{"init_std_down": 0.0444, "optimizer": "muon_hyperball", "warmup_steps": 200, "train_tokens": 131700000, "dataset": "wikipedia_en"}
Each number is 50 + 10 x the weight over its row's rms, rounded and kept within 0 to 99. Layers, rows and columns count from 0. The size before them is the row's rms in percent of the matrix's.

# layer 3 attention output, 224x224, rms 0.0387, rows 0-30, columns 0-223
108:44 59 56 41 46 58 71 53 56 65 57 49 48 50 56 35 47 52 37 47 24 51 49 51 43 55 42 50 63 26 43 59 61 44 54 49 39 42 42 55 34 53 39 46 42 57 52 46 43 52 39 55 63 61 37 53 39 56 46 54 56 42 59 38 57 46 60 60 61 41 56 45 41 40 45 59 51 62 46 49 52 49 47 32 41 55 45 38 39 58 39 48 54 61 48 49 42 41 68 54 38 66 40 57 52 42 31 21 48 42 46 67 42 61 56 58 47 56 60 36 56 58 48 54 33 53 55 58 48 57 36 39 49 52 56 47 60 57 51 58 55 49 49 62 45 38 45 52 49 56 46 45 47 35 62 54 52 59 55 62 45 55 36 44 48 52 50 56 37 50 46 67 51 52 47 55 36 33 34 42 75 41 55 66 63 56 45 35 65 37 56 40 46 68 53 58 47 50 32 50 67 48 40 44 72 39 57 76 67 28 37 77 34 32 67 34 50 50 58 40 66 60 50 57
112:79 61 45 31 34 50 61 52 53 57 69 53 42 23 40 58 54 63 65 51 51 49 76 70 52 43 55 51 41 54 64 59 48 46 60 44 52 43 45 61 42 48 49 43 49 58 47 52 55 54 51 48 40 66 42 55 67 43 48 48 47 51 35 48 61 49 64 36 57 50 54 48 46 45 52 41 52 38 59 49 46 48 50 50 47 54 48 50 58 48 57 48 55 43 43 56 43 51 35 61 54 39 41 42 53 43 64 57 49 73 54 39 33 71 40 40 38 60 18 43 68 76 38 44 57 35 42 48 54 57 51 45 49 48 47 53 63 57 40 51 37 55 47 57 56 45 35 48 44 55 56 58 49 63 59 57 45 64 50 39 31 49 54 36 37 66 39 43 52 41 50 61 48 59 65 40 61 62 48 23 49 46 47 56 62 31 32 63 54 58 56 71 33 52 48 34 59 63 43 48 59 42 41 43 47 55 52 49 51 57 46 62 49 67 29 33 65 43 48 42 51 52 62 48
100:51 61 42 58 62 59 58 50 54 42 44 56 56 50 49 28 58 51 49 35 54 43 34 41 66 64 55 51 46 52 42 53 64 43 55 54 45 46 63 40 60 57 60 45 47 53 43 52 55 64 45 53 59 40 55 45 51 45 58 44 42 40 51 57 46 51 60 49 46 36 49 58 53 38 53 47 45 61 42 46 45 49 44 44 41 53 44 58 49 35 47 42 50 33 71 51 76 43 39 38 38 58 43 40 48 44 52 52 45 58 48 46 39 39 46 23 54 30 62 55 42 51 38 49 47 45 54 44 45 54 55 65 53 32 51 29 48 52 50 66 53 51 41 55 47 37 46 51 44 56 66 46 59 47 48 49 65 41 44 52 44 25 24 56 72 45 63 37 54 43 63 77 53 74 51 57 66 26 33 65 45 48 44 62 35 66 69 55 48 44 59 24 48 50 64 51 40 67 32 41 52 49 49 68 46 50 44 47 55 41 58 54 48 31 72 51 63 47 44 37 51 56 62 65
098:49 36 24 51 44 39 75 68 44 31 53 59 45 31 43 59 36 41 49 28 54 60 44 41 32 40 45 32 52 51 39 43 51 55 60 47 42 45 61 54 50 52 43 47 41 52 47 54 44 39 58 62 53 62 52 42 45 53 51 59 57 38 50 42 35 48 40 48 43 44 45 42 56 39 44 55 51 52 56 55 41 57 50 61 48 59 35 49 47 51 45 67 50 54 58 45 41 25 42 36 45 48 52 53 48 64 54 60 43 38 67 45 59 56 54 54 39 32 60 65 51 38 41 59 44 63 63 41 61 57 60 48 60 52 44 54 55 53 68 37 47 45 47 46 59 48 43 49 48 47 43 33 47 50 40 49 43 49 46 49 42 38 51 21 74 51 41 61 64 27 36 56 59 56 56 55 42 39 55 31 52 55 50 54 54 47 46 59 37 41 69 37 54 46 49 50 37 55 54 51 36 38 52 58 53 57 61 54 56 62 57 62 53 58 68 55 26 23 47 18 51 58 44 71
099:49 48 48 52 43 74 41 40 60 42 74 47 57 61 39 51 66 58 35 41 57 64 54 52 38 38 38 60 52 41 49 52 56 46 43 48 61 57 48 41 62 45 55 35 51 54 44 54 60 53 42 57 36 52 51 44 74 46 35 44 54 26 59 61 36 54 56 52 54 59 54 47 50 56 50 54 43 45 49 49 51 40 63 53 60 48 48 51 26 56 57 46 35 60 46 49 57 61 57 59 76 21 33 51 62 61 68 47 47 48 48 45 61 34 48 34 34 58 36 63 51 48 30 42 55 51 49 44 56 56 53 49 65 57 42 46 50 46 44 46 62 69 48 60 45 62 55 49 32 56 53 38 42 49 44 50 41 53 33 36 45 62 54 61 41 61 43 39 59 38 39 22 51 36 50 45 32 47 48 49 47 47 49 46 49 26 42 50 52 73 44 57 61 48 55 55 49 24 55 51 38 46 33 56 46 51 41 42 65 67 49 64 49 56 48 49 55 38 46 30 27 50 42 56
118:35 54 61 65 49 48 49 43 54 67 57 57 50 56 42 54 35 47 36 42 46 44 48 52 42 59 39 49 35 42 61 64 57 40 59 50 45 43 41 47 54 44 56 51 62 59 51 50 55 50 43 48 48 46 49 54 52 36 50 45 33 41 52 50 56 50 35 40 51 49 51 44 39 52 59 56 53 49 57 54 52 49 45 52 38 42 53 59 48 54 61 56 55 48 48 54 75 52 55 43 51 36 50 53 33 63 44 54 65 57 44 58 52 60 15 51 51 39 68 40 56 55 56 59 42 61 41 77 48 39 46 66 43 56 45 36 56 63 61 49 37 54 41 53 51 55 59 42 44 39 52 50 67 47 55 36 41 39 48 61 69 62 71 68 43 52 81 44 63 38 62 41 36 50 68 46 68 53 52 49 46 70 31 29 66 47 41 34 74 59 42 52 50 47 47 53 58 38 77 62 46 59 62 33 50 46 40 46 47 49 45 39 57 41 52 32 43 64 57 47 26 52 58 63
097:59 55 48 54 34 49 33 40 45 44 57 45 31 40 70 32 58 29 52 57 48 48 53 76 59 31 48 64 40 37 39 66 52 47 46 40 41 57 48 54 52 49 53 30 30 59 41 41 56 48 50 54 52 58 54 44 58 45 39 52 54 31 57 62 47 49 46 45 45 37 49 66 62 54 48 56 56 52 47 50 56 52 68 45 50 49 59 45 48 55 55 62 48 43 48 44 49 50 49 29 63 55 48 48 59 37 43 63 54 80 46 45 52 45 34 60 40 32 52 64 53 48 42 55 77 52 44 63 52 55 54 45 50 51 58 59 52 51 45 36 48 63 49 49 51 49 46 70 47 50 50 25 46 51 35 51 58 47 63 53 69 63 58 40 56 51 33 58 53 36 54 59 49 53 46 37 43 74 71 55 46 38 57 64 39 54 55 47 45 32 63 33 32 53 44 49 42 42 48 44 51 45 69 41 53 50 49 64 42 72 46 82 42 51 61 39 43 42 36 42 56 54 40 54
097:48 35 46 45 52 57 45 31 60 57 62 39 36 41 68 60 74 34 40 28 55 42 40 37 51 35 44 61 64 60 74 46 44 56 39 49 45 60 52 51 64 52 39 51 51 55 43 52 68 47 48 44 51 49 58 51 45 43 52 57 51 49 56 42 46 46 40 48 61 59 47 56 56 44 48 41 55 44 59 61 42 44 54 52 57 44 49 58 57 47 49 32 46 42 55 54 53 39 56 51 50 72 38 58 56 39 48 49 74 52 66 40 68 62 73 46 35 58 53 51 71 48 49 65 49 41 42 47 53 47 57 58 49 52 54 64 51 55 50 46 47 55 54 58 55 49 40 55 50 41 59 43 47 40 49 55 47 40 47 56 60 47 41 26 52 58 41 56 56 49 66 49 51 62 40 32 38 42 31 54 65 31 63 66 52 48 48 69 45 24 50 64 54 57 21 52 70 67 54 29 58 67 56 32 56 40 66 50 51 64 53 48 37 47 34 39 38 54 45 58 47 39 32 45
107:37 36 51 64 45 67 57 39 47 60 47 57 52 43 67 58 56 57 60 59 46 34 53 57 63 39 32 52 56 57 37 33 57 46 55 58 43 58 56 53 36 37 45 43 41 49 52 60 51 41 48 57 43 58 58 56 65 46 58 37 50 48 54 49 45 46 46 47 49 43 49 55 40 54 47 52 48 42 52 41 52 50 56 48 33 47 57 40 65 43 44 41 48 58 61 51 37 39 42 36 54 48 58 48 54 15 42 37 49 32 55 61 33 40 57 50 51 45 50 52 75 56 42 50 35 48 23 73 56 50 45 38 35 56 58 39 42 47 38 64 35 42 57 51 62 37 36 45 60 55 52 56 52 50 56 48 50 59 61 55 59 52 34 36 45 45 40 46 50 43 60 36 55 68 21 41 49 53 52 31 59 48 44 50 45 54 45 47 63 44 46 55 38 51 50 43 40 80 65 53 50 61 23 52 57 53 64 53 44 53 46 46 64 37 57 31 65 47 37 67 49 55 24 63
094:55 48 49 41 42 48 47 46 42 44 65 52 35 38 63 35 50 54 66 56 33 55 42 52 30 50 60 56 57 62 88 49 56 38 56 51 52 58 56 52 50 48 57 48 50 50 42 44 46 50 40 48 53 44 56 47 40 55 54 54 59 46 35 56 51 42 51 49 43 54 53 34 48 45 50 46 50 37 55 46 61 54 50 53 45 50 40 50 49 38 52 47 49 52 47 48 32 34 39 49 49 34 49 30 45 32 42 40 54 51 34 58 62 49 54 58 50 62 49 60 68 64 47 40 63 42 42 48 52 35 40 64 54 44 44 67 52 58 51 42 52 55 61 46 58 42 40 56 47 42 42 66 44 41 49 49 46 52 64 36 61 34 49 26 70 61 44 59 36 53 59 63 59 51 51 53 36 72 64 69 28 42 44 24 52 54 58 55 72 46 54 53 23 49 38 48 58 59 51 49 57 61 28 42 52 18 54 39 35 43 58 37 60 56 40 56 40 49 37 72 49 54 66 48
093:51 52 57 40 45 49 55 31 49 39 62 34 47 39 48 49 46 45 41 53 63 37 42 66 65 51 41 34 55 54 30 45 48 47 45 45 60 49 59 52 41 53 39 56 58 41 56 56 43 50 43 52 54 41 42 53 47 60 33 48 52 49 53 50 56 28 49 35 59 52 63 42 62 50 41 39 55 47 49 47 53 58 44 62 65 46 67 53 54 45 52 39 47 54 51 53 72 36 59 72 55 50 44 45 28 50 49 64 60 47 52 60 41 52 66 53 63 64 60 52 31 49 49 53 48 64 49 52 50 42 51 35 54 55 54 51 51 37 38 56 39 47 52 45 60 57 38 65 58 50 46 49 39 48 45 45 47 53 56 43 47 34 58 34 32 33 21 46 58 52 48 46 46 64 58 32 60 48 43 50 50 64 42 26 56 47 50 73 58 69 49 36 80 48 48 28 64 54 36 45 50 44 56 70 41 44 50 59 37 78 60 53 52 23 54 46 47 51 48 61 63 31 37 47
083:79 43 49 59 46 54 44 56 57 77 58 62 40 46 41 55 65 42 34 47 63 54 51 47 55 40 54 71 51 30 45 60 48 44 57 47 55 60 44 41 30 54 52 50 44 37 39 51 56 55 64 47 53 65 53 49 58 33 49 52 63 55 47 52 49 63 60 45 48 41 54 53 44 55 55 45 54 50 34 47 55 55 55 40 49 53 46 51 46 58 45 42 54 49 49 47 47 64 69 58 38 52 39 54 70 47 54 52 53 51 58 57 71 79 56 33 45 49 56 48 48 41 37 46 56 38 75 43 47 56 57 64 54 40 49 50 52 48 52 47 59 52 42 55 57 56 42 38 45 45 45 45 38 46 45 55 50 56 32 39 50 35 82 22 42 57 59 55 59 59 39 36 48 45 60 50 45 69 68 67 53 62 39 43 47 77 52 65 54 66 65 62 60 63 36 60 53 46 33 38 36 58 59 48 42 41 55 55 74 59 55 72 47 53 41 49 59 52 51 55 43 37 45 55
092:59 57 45 57 59 37 73 45 39 47 60 60 38 35 62 60 49 33 49 48 53 47 73 51 58 62 40 60 35 41 44 40 61 29 51 46 56 40 42 41 53 42 52 46 38 54 44 51 49 52 42 51 47 42 55 41 52 56 49 56 48 53 47 52 42 49 58 59 62 52 51 35 44 52 57 32 38 58 53 52 56 46 35 45 45 44 49 64 50 52 33 45 49 51 56 52 51 53 39 25 35 60 54 33 20 46 49 30 50 27 54 49 61 39 61 57 71 55 49 59 41 51 47 29 55 68 48 47 52 50 51 48 46 48 46 54 58 44 46 57 34 57 56 56 44 44 38 48 57 48 52 55 31 51 45 57 48 42 42 52 51 36 52 57 38 54 25 82 32 46 61 69 42 55 72 72 66 61 54 39 39 73 59 50 65 40 25 49 43 46 48 53 41 40 52 42 44 54 50 55 66 47 44 43 53 55 62 60 38 44 49 58 51 35 67 70 41 49 49 52 58 58 49 46
087:53 50 44 64 46 56 45 54 41 54 65 56 70 48 54 65 49 44 52 49 54 29 44 51 46 38 70 53 46 37 64 29 45 55 51 44 53 57 67 44 48 50 55 52 57 40 46 53 35 51 61 60 56 43 47 32 52 52 44 53 52 58 53 60 38 53 56 52 45 57 59 55 49 43 42 54 71 64 40 48 51 59 52 56 36 59 40 44 43 45 53 53 43 62 45 47 40 76 13 63 33 52 65 62 54 47 77 57 41 54 36 32 41 55 65 59 45 48 46 23 45 48 45 44 64 39 45 58 52 49 57 36 60 45 47 56 49 46 46 44 58 44 52 49 50 52 47 59 49 54 50 50 42 58 50 52 63 57 53 59 43 41 38 52 51 54 54 55 28 56 53 50 32 40 49 49 65 49 52 42 59 47 43 52 71 15 40 62 66 44 42 54 65 66 54 62 53 35 44 73 56 64 65 52 67 34 75 44 53 57 48 62 49 53 39 47 49 57 41 46 31 42 52 43
106:53 33 40 49 58 37 58 62 42 74 46 40 40 59 35 62 60 74 47 49 77 37 58 33 35 34 40 34 50 57 70 50 52 57 51 51 61 42 65 39 58 53 45 53 46 68 53 50 29 46 48 44 47 47 55 38 65 47 55 53 52 55 49 45 52 48 54 54 47 62 44 49 60 41 50 53 53 52 51 46 50 41 43 46 45 56 49 55 42 57 45 52 58 55 47 41 51 51 47 70 58 62 46 47 45 40 33 51 54 43 52 62 45 54 61 45 58 27 39 39 60 47 63 34 61 62 47 46 52 44 56 53 48 53 52 55 54 48 52 35 49 46 35 46 48 61 58 42 36 56 54 57 51 56 45 56 57 53 58 49 18 28 37 48 40 66 39 55 37 68 66 42 34 61 46 46 47 51 64 55 60 63 64 43 69 40 35 53 67 54 28 45 39 51 22 70 59 27 43 44 53 55 50 34 44 38 56 45 59 49 57 50 47 57 53 60 61 72 55 51 59 61 47 60
112:64 47 51 56 51 36 59 44 60 56 35 68 51 66 34 63 58 48 55 58 36 60 21 54 36 87 54 73 44 47 57 40 51 49 49 55 51 51 51 51 45 49 46 45 50 53 46 49 51 51 55 62 53 58 37 36 39 42 47 49 58 33 65 57 45 35 46 56 45 50 49 49 50 47 52 50 45 47 57 42 48 60 61 52 56 52 45 35 45 46 61 43 57 55 53 46 52 65 35 57 40 68 74 42 61 77 51 48 45 22 38 55 53 40 57 41 47 40 49 38 53 47 54 53 36 46 45 52 64 50 45 47 62 50 59 58 40 60 61 46 60 48 58 54 53 59 49 47 46 49 46 52 54 47 38 35 38 50 44 51 52 35 45 61 43 52 62 40 49 60 19 65 32 49 42 44 51 50 56 57 48 57 58 30 49 48 72 50 79 36 33 65 65 61 50 52 38 54 68 55 31 67 47 55 57 64 39 59 56 57 48 45 61 59 48 35 51 50 41 51 52 63 39 42
093:54 53 59 33 38 44 55 59 23 61 84 51 51 64 48 55 44 53 45 49 53 41 55 64 54 55 48 50 45 70 66 50 48 54 44 43 54 58 46 53 37 39 48 59 59 54 44 59 63 54 43 52 43 38 43 44 47 24 46 34 58 50 60 54 47 49 48 49 48 42 46 44 42 58 56 45 54 55 62 40 44 49 43 59 52 58 32 38 48 56 44 59 59 54 38 46 45 63 46 43 39 54 58 31 55 45 33 53 41 47 53 43 34 67 59 41 45 76 52 49 53 43 43 36 48 46 62 61 44 50 50 44 47 36 52 50 53 53 57 52 46 59 49 45 60 42 43 54 54 42 45 51 41 51 47 48 50 49 63 35 41 36 25 54 33 43 46 50 61 29 54 17 51 61 51 49 68 52 37 76 87 30 54 39 70 54 60 57 61 56 28 54 51 47 64 49 50 52 55 54 30 59 46 58 48 39 62 51 62 51 53 52 31 50 49 47 51 58 42 49 52 44 70 46
106:44 62 37 53 51 48 40 49 68 67 61 55 54 60 46 59 52 56 50 42 37 53 59 46 45 64 51 43 42 31 46 30 54 40 45 56 53 52 43 35 49 48 43 54 37 42 56 48 44 48 50 46 60 45 61 47 46 38 48 40 52 44 52 41 47 50 56 51 55 45 46 58 47 39 49 49 52 43 42 51 59 52 64 48 23 37 53 53 51 45 41 50 38 41 52 57 48 72 38 39 38 48 58 36 34 48 65 66 51 51 50 54 41 51 40 56 22 48 45 60 63 44 71 67 10 45 40 61 59 63 63 58 54 54 61 55 49 62 52 51 51 54 52 44 55 58 41 48 48 52 48 58 49 58 56 53 52 48 58 55 69 26 34 70 45 48 53 49 59 44 69 63 51 61 71 50 45 50 57 45 40 29 43 66 32 51 69 39 75 57 28 45 28 48 59 37 53 43 47 65 58 70 57 42 44 53 59 63 51 60 55 41 53 46 50 60 37 33 56 53 61 59 46 61
114:54 62 54 72 56 28 60 37 56 37 59 56 60 49 42 47 49 38 52 60 25 52 52 58 51 63 61 49 49 42 50 42 53 54 50 52 49 37 56 57 62 50 52 49 51 42 52 39 42 51 39 58 56 56 42 55 49 51 44 49 48 47 33 37 49 49 60 49 42 60 47 45 60 47 49 55 51 51 56 45 40 49 48 51 51 48 56 57 55 44 50 56 48 41 46 54 63 41 47 63 47 45 45 54 73 73 49 34 51 45 42 61 51 63 52 38 56 48 45 62 76 31 62 84 46 46 70 33 49 47 38 54 38 59 42 52 57 46 51 56 49 42 46 52 61 53 47 53 68 52 57 40 61 53 54 36 42 47 40 50 56 55 50 57 46 72 58 29 34 34 54 46 45 45 52 58 55 71 69 61 39 78 77 56 55 54 51 55 41 65 40 46 45 51 31 65 47 33 63 58 43 33 58 59 63 57 32 50 52 49 43 53 70 68 55 38 29 57 62 51 39 68 51 46
109:48 61 68 53 60 53 39 51 62 53 40 45 37 45 29 65 60 49 43 64 52 37 51 36 52 50 47 64 37 60 54 47 58 46 51 50 54 45 60 57 54 66 49 52 46 45 41 45 49 50 48 53 47 45 37 60 49 48 48 61 45 54 44 54 46 43 47 48 48 44 45 42 59 36 49 42 57 47 43 54 48 56 47 54 60 54 43 56 50 53 49 49 54 46 51 41 62 69 52 52 51 27 48 35 43 79 52 40 59 44 43 55 57 65 66 45 58 41 47 57 50 48 49 59 48 32 63 63 45 55 47 63 34 58 44 40 41 52 60 50 50 49 51 60 45 50 50 58 41 56 64 52 57 60 49 41 49 51 27 61 55 45 43 59 44 68 58 36 40 52 47 47 70 53 69 77 48 32 60 71 17 37 62 41 43 65 42 66 35 73 48 37 61 28 39 68 59 78 45 52 55 58 46 53 42 46 23 50 58 41 53 27 46 37 47 54 53 54 55 55 62 75 54 52
101:37 62 34 50 50 37 54 44 43 62 56 67 59 22 50 52 65 42 41 42 55 64 53 54 53 64 40 50 34 50 62 75 40 46 63 71 44 67 42 39 48 58 59 57 48 53 47 60 50 58 49 54 47 58 57 56 40 44 43 43 47 46 34 70 48 48 48 41 44 44 59 45 47 39 53 40 36 49 50 51 47 55 49 53 51 49 56 56 57 44 44 46 51 37 55 54 48 74 37 56 49 56 68 38 41 50 46 67 57 65 59 57 62 56 58 33 74 42 40 56 55 67 44 56 42 59 45 67 44 57 36 57 52 56 48 55 54 49 65 37 38 60 48 57 54 44 55 60 54 44 48 48 58 51 33 39 61 24 38 60 57 57 35 42 57 50 56 49 37 43 55 40 43 49 52 57 45 36 64 28 65 65 53 67 47 29 47 55 73 64 43 43 44 50 60 49 67 46 42 66 44 36 37 38 39 75 45 35 62 48 63 51 43 39 45 44 48 54 43 45 54 27 45 55
103:56 55 54 47 41 44 60 38 40 47 49 50 42 58 60 65 44 65 45 78 49 71 42 51 45 64 52 51 49 33 69 38 50 50 52 45 51 46 54 50 50 52 41 39 51 60 39 56 55 56 53 60 47 58 56 34 32 56 43 53 53 36 45 55 62 48 50 56 59 40 48 55 48 49 55 42 42 51 57 45 47 49 43 61 41 60 55 52 56 61 50 54 49 47 56 64 48 51 62 40 48 50 65 45 46 58 40 61 41 62 31 59 41 58 48 56 57 71 53 42 43 44 33 44 46 27 65 47 49 46 60 33 61 37 48 53 48 55 43 47 53 52 50 63 52 43 52 37 38 45 41 44 40 59 49 44 48 47 54 43 60 37 43 46 39 23 60 53 33 71 72 76 58 67 58 71 61 63 48 25 39 61 29 47 58 27 17 61 52 28 46 54 54 45 53 55 48 37 60 45 41 48 49 52 62 52 55 50 50 55 55 46 67 50 32 53 57 55 63 49 41 50 24 53
097:36 47 44 68 57 37 51 35 60 37 38 51 57 51 33 54 35 44 58 51 42 49 50 59 54 40 51 51 30 40 43 48 49 52 51 51 46 53 57 53 42 49 47 43 41 42 55 49 37 46 49 56 48 65 50 50 45 43 55 44 50 44 46 44 55 55 52 39 51 44 40 31 49 46 68 46 53 47 29 64 53 32 53 57 56 59 45 53 52 48 59 64 49 49 42 43 60 68 57 45 45 57 55 36 70 59 55 61 41 57 75 52 41 53 45 40 55 29 60 50 48 25 52 55 38 27 56 63 46 65 39 54 54 47 36 42 42 52 53 41 42 50 57 41 47 61 49 40 58 50 56 32 57 54 47 44 55 32 47 57 63 58 61 34 54 67 56 32 60 70 32 30 61 34 47 30 42 48 52 55 59 54 71 64 47 65 31 49 28 73 42 63 58 41 61 43 39 51 52 53 49 41 36 48 27 41 47 47 46 54 59 59 49 50 45 31 45 27 69 64 34 47 51 54
101:48 46 48 44 37 43 52 53 45 43 38 58 56 51 54 59 51 48 52 64 43 56 44 51 62 51 46 37 63 61 47 55 43 43 62 41 56 48 57 45 47 47 45 69 53 52 38 65 49 38 53 51 62 43 39 59 44 51 57 52 52 56 41 46 49 43 55 49 41 57 64 53 37 61 49 58 43 44 55 49 42 51 46 54 52 50 51 53 55 51 57 58 54 58 48 47 35 43 57 36 45 27 61 47 30 57 63 52 50 72 38 50 55 52 46 38 63 55 44 45 40 50 45 48 46 44 59 44 37 72 45 53 62 48 54 48 46 40 49 42 49 47 56 38 51 61 49 54 48 59 51 38 53 71 43 45 52 45 48 50 58 42 60 58 82 31 77 63 62 57 51 36 46 52 58 56 52 72 71 35 42 50 59 58 46 46 51 42 38 52 49 39 20 40 53 35 06 42 70 56 44 53 64 45 53 85 58 43 56 76 43 65 52 71 58 56 64 43 51 41 46 49 65 52
091:68 34 56 50 49 26 59 52 44 46 48 50 47 51 67 58 49 38 57 40 48 52 40 54 68 52 53 55 30 54 32 41 37 42 45 46 52 58 54 49 68 49 55 53 54 44 56 40 66 47 50 40 54 60 63 51 65 56 45 38 35 59 67 50 56 57 41 48 48 49 47 52 52 71 50 46 43 59 49 58 52 43 38 52 62 39 59 52 59 73 45 60 51 51 57 59 55 53 55 52 43 39 31 61 68 61 52 44 44 46 45 53 26 39 54 44 39 51 44 54 41 36 43 72 51 77 36 62 54 52 43 47 45 61 43 46 32 46 50 62 44 44 39 42 52 47 51 47 62 57 60 55 47 37 47 48 51 32 53 60 57 38 55 45 58 40 53 45 64 34 59 42 42 71 42 41 56 36 57 65 54 35 59 51 51 79 58 49 65 26 59 44 53 65 32 55 39 52 46 49 59 45 53 58 45 26 40 54 38 51 54 45 50 30 58 54 52 33 28 46 72 48 65 45
094:43 64 63 47 66 41 69 60 26 45 52 30 41 46 65 50 52 61 52 61 39 42 59 58 68 35 48 42 37 30 33 57 61 51 48 49 43 47 46 52 64 49 47 48 61 45 46 53 65 57 34 50 49 41 41 51 55 59 46 54 53 45 26 41 47 60 46 49 36 47 50 34 53 55 51 52 45 54 45 51 50 54 50 53 58 49 65 48 48 57 52 53 40 34 43 57 61 63 48 50 58 58 30 39 37 57 40 62 36 61 43 58 48 65 72 48 39 61 54 56 54 39 41 54 55 67 45 53 46 35 49 48 46 47 45 44 48 51 56 67 38 46 48 57 47 41 57 38 58 38 50 55 31 59 46 46 49 54 52 45 63 73 41 28 38 48 31 50 54 23 59 46 51 53 42 44 37 49 67 42 66 37 47 33 48 36 29 45 53 49 56 61 60 57 41 52 57 53 43 47 61 31 43 63 40 83 51 49 43 56 58 80 54 49 62 37 40 63 55 52 52 49 42 44
098:40 39 38 59 46 38 63 46 42 47 53 73 44 47 54 37 40 41 44 58 56 54 45 52 54 69 77 40 66 49 50 69 40 49 55 39 41 48 40 54 49 48 50 59 51 43 39 40 45 55 45 45 34 45 41 49 59 51 47 58 46 60 57 50 61 57 55 46 39 48 50 56 53 41 47 50 47 31 47 56 45 53 67 45 56 48 52 57 52 54 53 45 56 34 47 38 46 37 47 64 47 48 49 55 58 35 58 53 61 27 38 40 39 61 49 54 40 47 64 31 55 58 56 66 41 62 63 63 51 44 46 49 46 49 48 41 40 40 57 82 40 47 59 51 52 42 59 43 62 59 60 56 40 51 45 57 53 51 66 55 60 37 43 50 46 66 70 29 51 59 31 43 41 53 55 66 38 34 52 33 37 74 54 40 48 46 23 48 47 38 32 50 56 42 46 51 41 47 33 59 45 54 30 45 55 51 50 42 29 36 54 17 54 37 49 48 54 53 31 52 38 34 41 52
097:47 46 50 31 65 38 50 30 37 43 61 58 43 48 33 53 65 60 49 55 16 54 34 74 56 44 51 47 48 65 48 31 58 48 47 44 30 39 59 42 48 54 59 64 56 47 47 52 61 51 58 56 37 69 42 52 49 54 49 56 46 38 54 66 46 49 50 43 55 47 48 58 41 54 44 55 49 43 55 44 43 49 60 45 65 46 54 45 51 49 55 50 50 55 55 52 50 63 44 53 45 59 55 43 40 58 56 38 42 58 61 49 58 37 38 66 48 57 46 47 40 58 74 40 52 47 35 49 56 47 53 59 44 64 50 53 49 57 35 46 81 44 35 53 54 47 54 62 53 44 50 40 56 53 37 52 47 39 42 65 40 41 57 45 52 46 65 56 52 37 55 54 58 56 55 35 51 53 19 73 40 32 49 37 47 42 54 50 31 38 21 50 54 71 63 19 50 65 48 38 61 55 60 53 52 31 53 53 32 46 44 40 55 36 62 53 54 40 62 53 57 58 49 48
091:37 57 41 48 42 68 62 25 46 55 59 48 52 48 50 51 59 36 36 35 47 45 47 67 38 66 35 47 44 70 55 67 58 42 35 48 43 51 53 62 48 50 37 58 55 44 67 46 53 45 51 52 50 48 42 55 60 50 58 54 48 45 60 49 44 49 44 55 48 49 44 48 54 55 58 56 50 52 37 47 52 54 51 58 48 51 47 55 52 40 53 44 56 57 47 48 35 48 40 59 51 29 56 51 50 41 33 45 52 66 62 74 40 40 54 52 28 38 54 50 55 35 66 41 45 40 61 58 42 43 38 65 50 60 48 50 55 53 49 40 59 62 57 80 45 47 47 51 45 38 50 55 56 56 53 51 45 49 64 43 67 44 52 54 54 59 30 46 48 52 58 62 46 66 67 64 51 67 65 79 69 56 52 39 73 30 29 45 49 59 64 49 45 52 64 51 47 33 48 49 41 44 43 47 69 45 54 34 61 46 43 45 49 66 57 40 56 78 35 41 28 44 69 39
099:53 70 49 50 55 51 39 39 47 47 30 48 64 50 54 46 74 32 59 53 57 54 38 43 41 64 63 30 46 39 32 38 56 57 57 51 56 37 46 46 43 57 47 58 53 49 51 48 47 62 53 66 43 51 56 55 57 58 51 53 34 53 57 36 49 52 49 46 58 47 51 54 69 51 75 51 42 43 47 60 59 51 48 42 50 50 45 40 56 26 52 39 43 54 68 57 50 48 41 42 55 39 46 32 53 70 30 48 40 67 39 35 42 25 77 50 64 43 42 37 31 43 38 47 52 40 37 44 68 46 56 51 52 47 51 43 47 43 57 55 50 59 38 51 50 40 44 48 51 53 52 65 60 46 52 52 55 56 42 51 50 66 38 46 58 49 76 60 37 69 45 32 39 57 40 60 54 48 61 59 47 36 53 67 51 53 51 60 55 35 67 56 68 47 63 54 51 48 26 36 40 43 35 66 48 42 37 48 48 45 41 40 44 66 37 37 47 52 62 61 49 55 35 54
101:42 39 51 46 59 62 49 40 74 64 57 45 44 50 52 45 42 66 50 42 60 41 53 55 60 43 41 54 50 42 57 70 48 59 54 48 49 54 42 59 47 55 43 46 45 53 48 61 65 43 47 41 47 58 61 49 52 49 57 56 51 49 62 43 45 59 50 57 50 40 50 45 62 52 50 52 57 50 55 56 50 42 49 39 53 41 62 43 47 49 52 44 44 51 55 56 69 28 56 60 62 42 37 55 34 50 37 64 36 23 44 67 71 79 58 48 49 63 60 63 57 54 50 48 38 53 39 50 53 53 44 59 37 56 59 51 49 62 50 54 63 51 44 54 57 47 41 62 38 55 55 72 57 41 59 54 39 59 46 57 64 51 63 51 43 64 47 53 57 39 52 50 30 35 22 26 55 54 27 47 40 60 56 43 76 50 44 43 41 27 80 66 45 65 68 48 66 35 58 43 41 52 43 35 44 51 35 54 65 31 54 53 43 50 42 50 41 51 47 72 52 64 59 50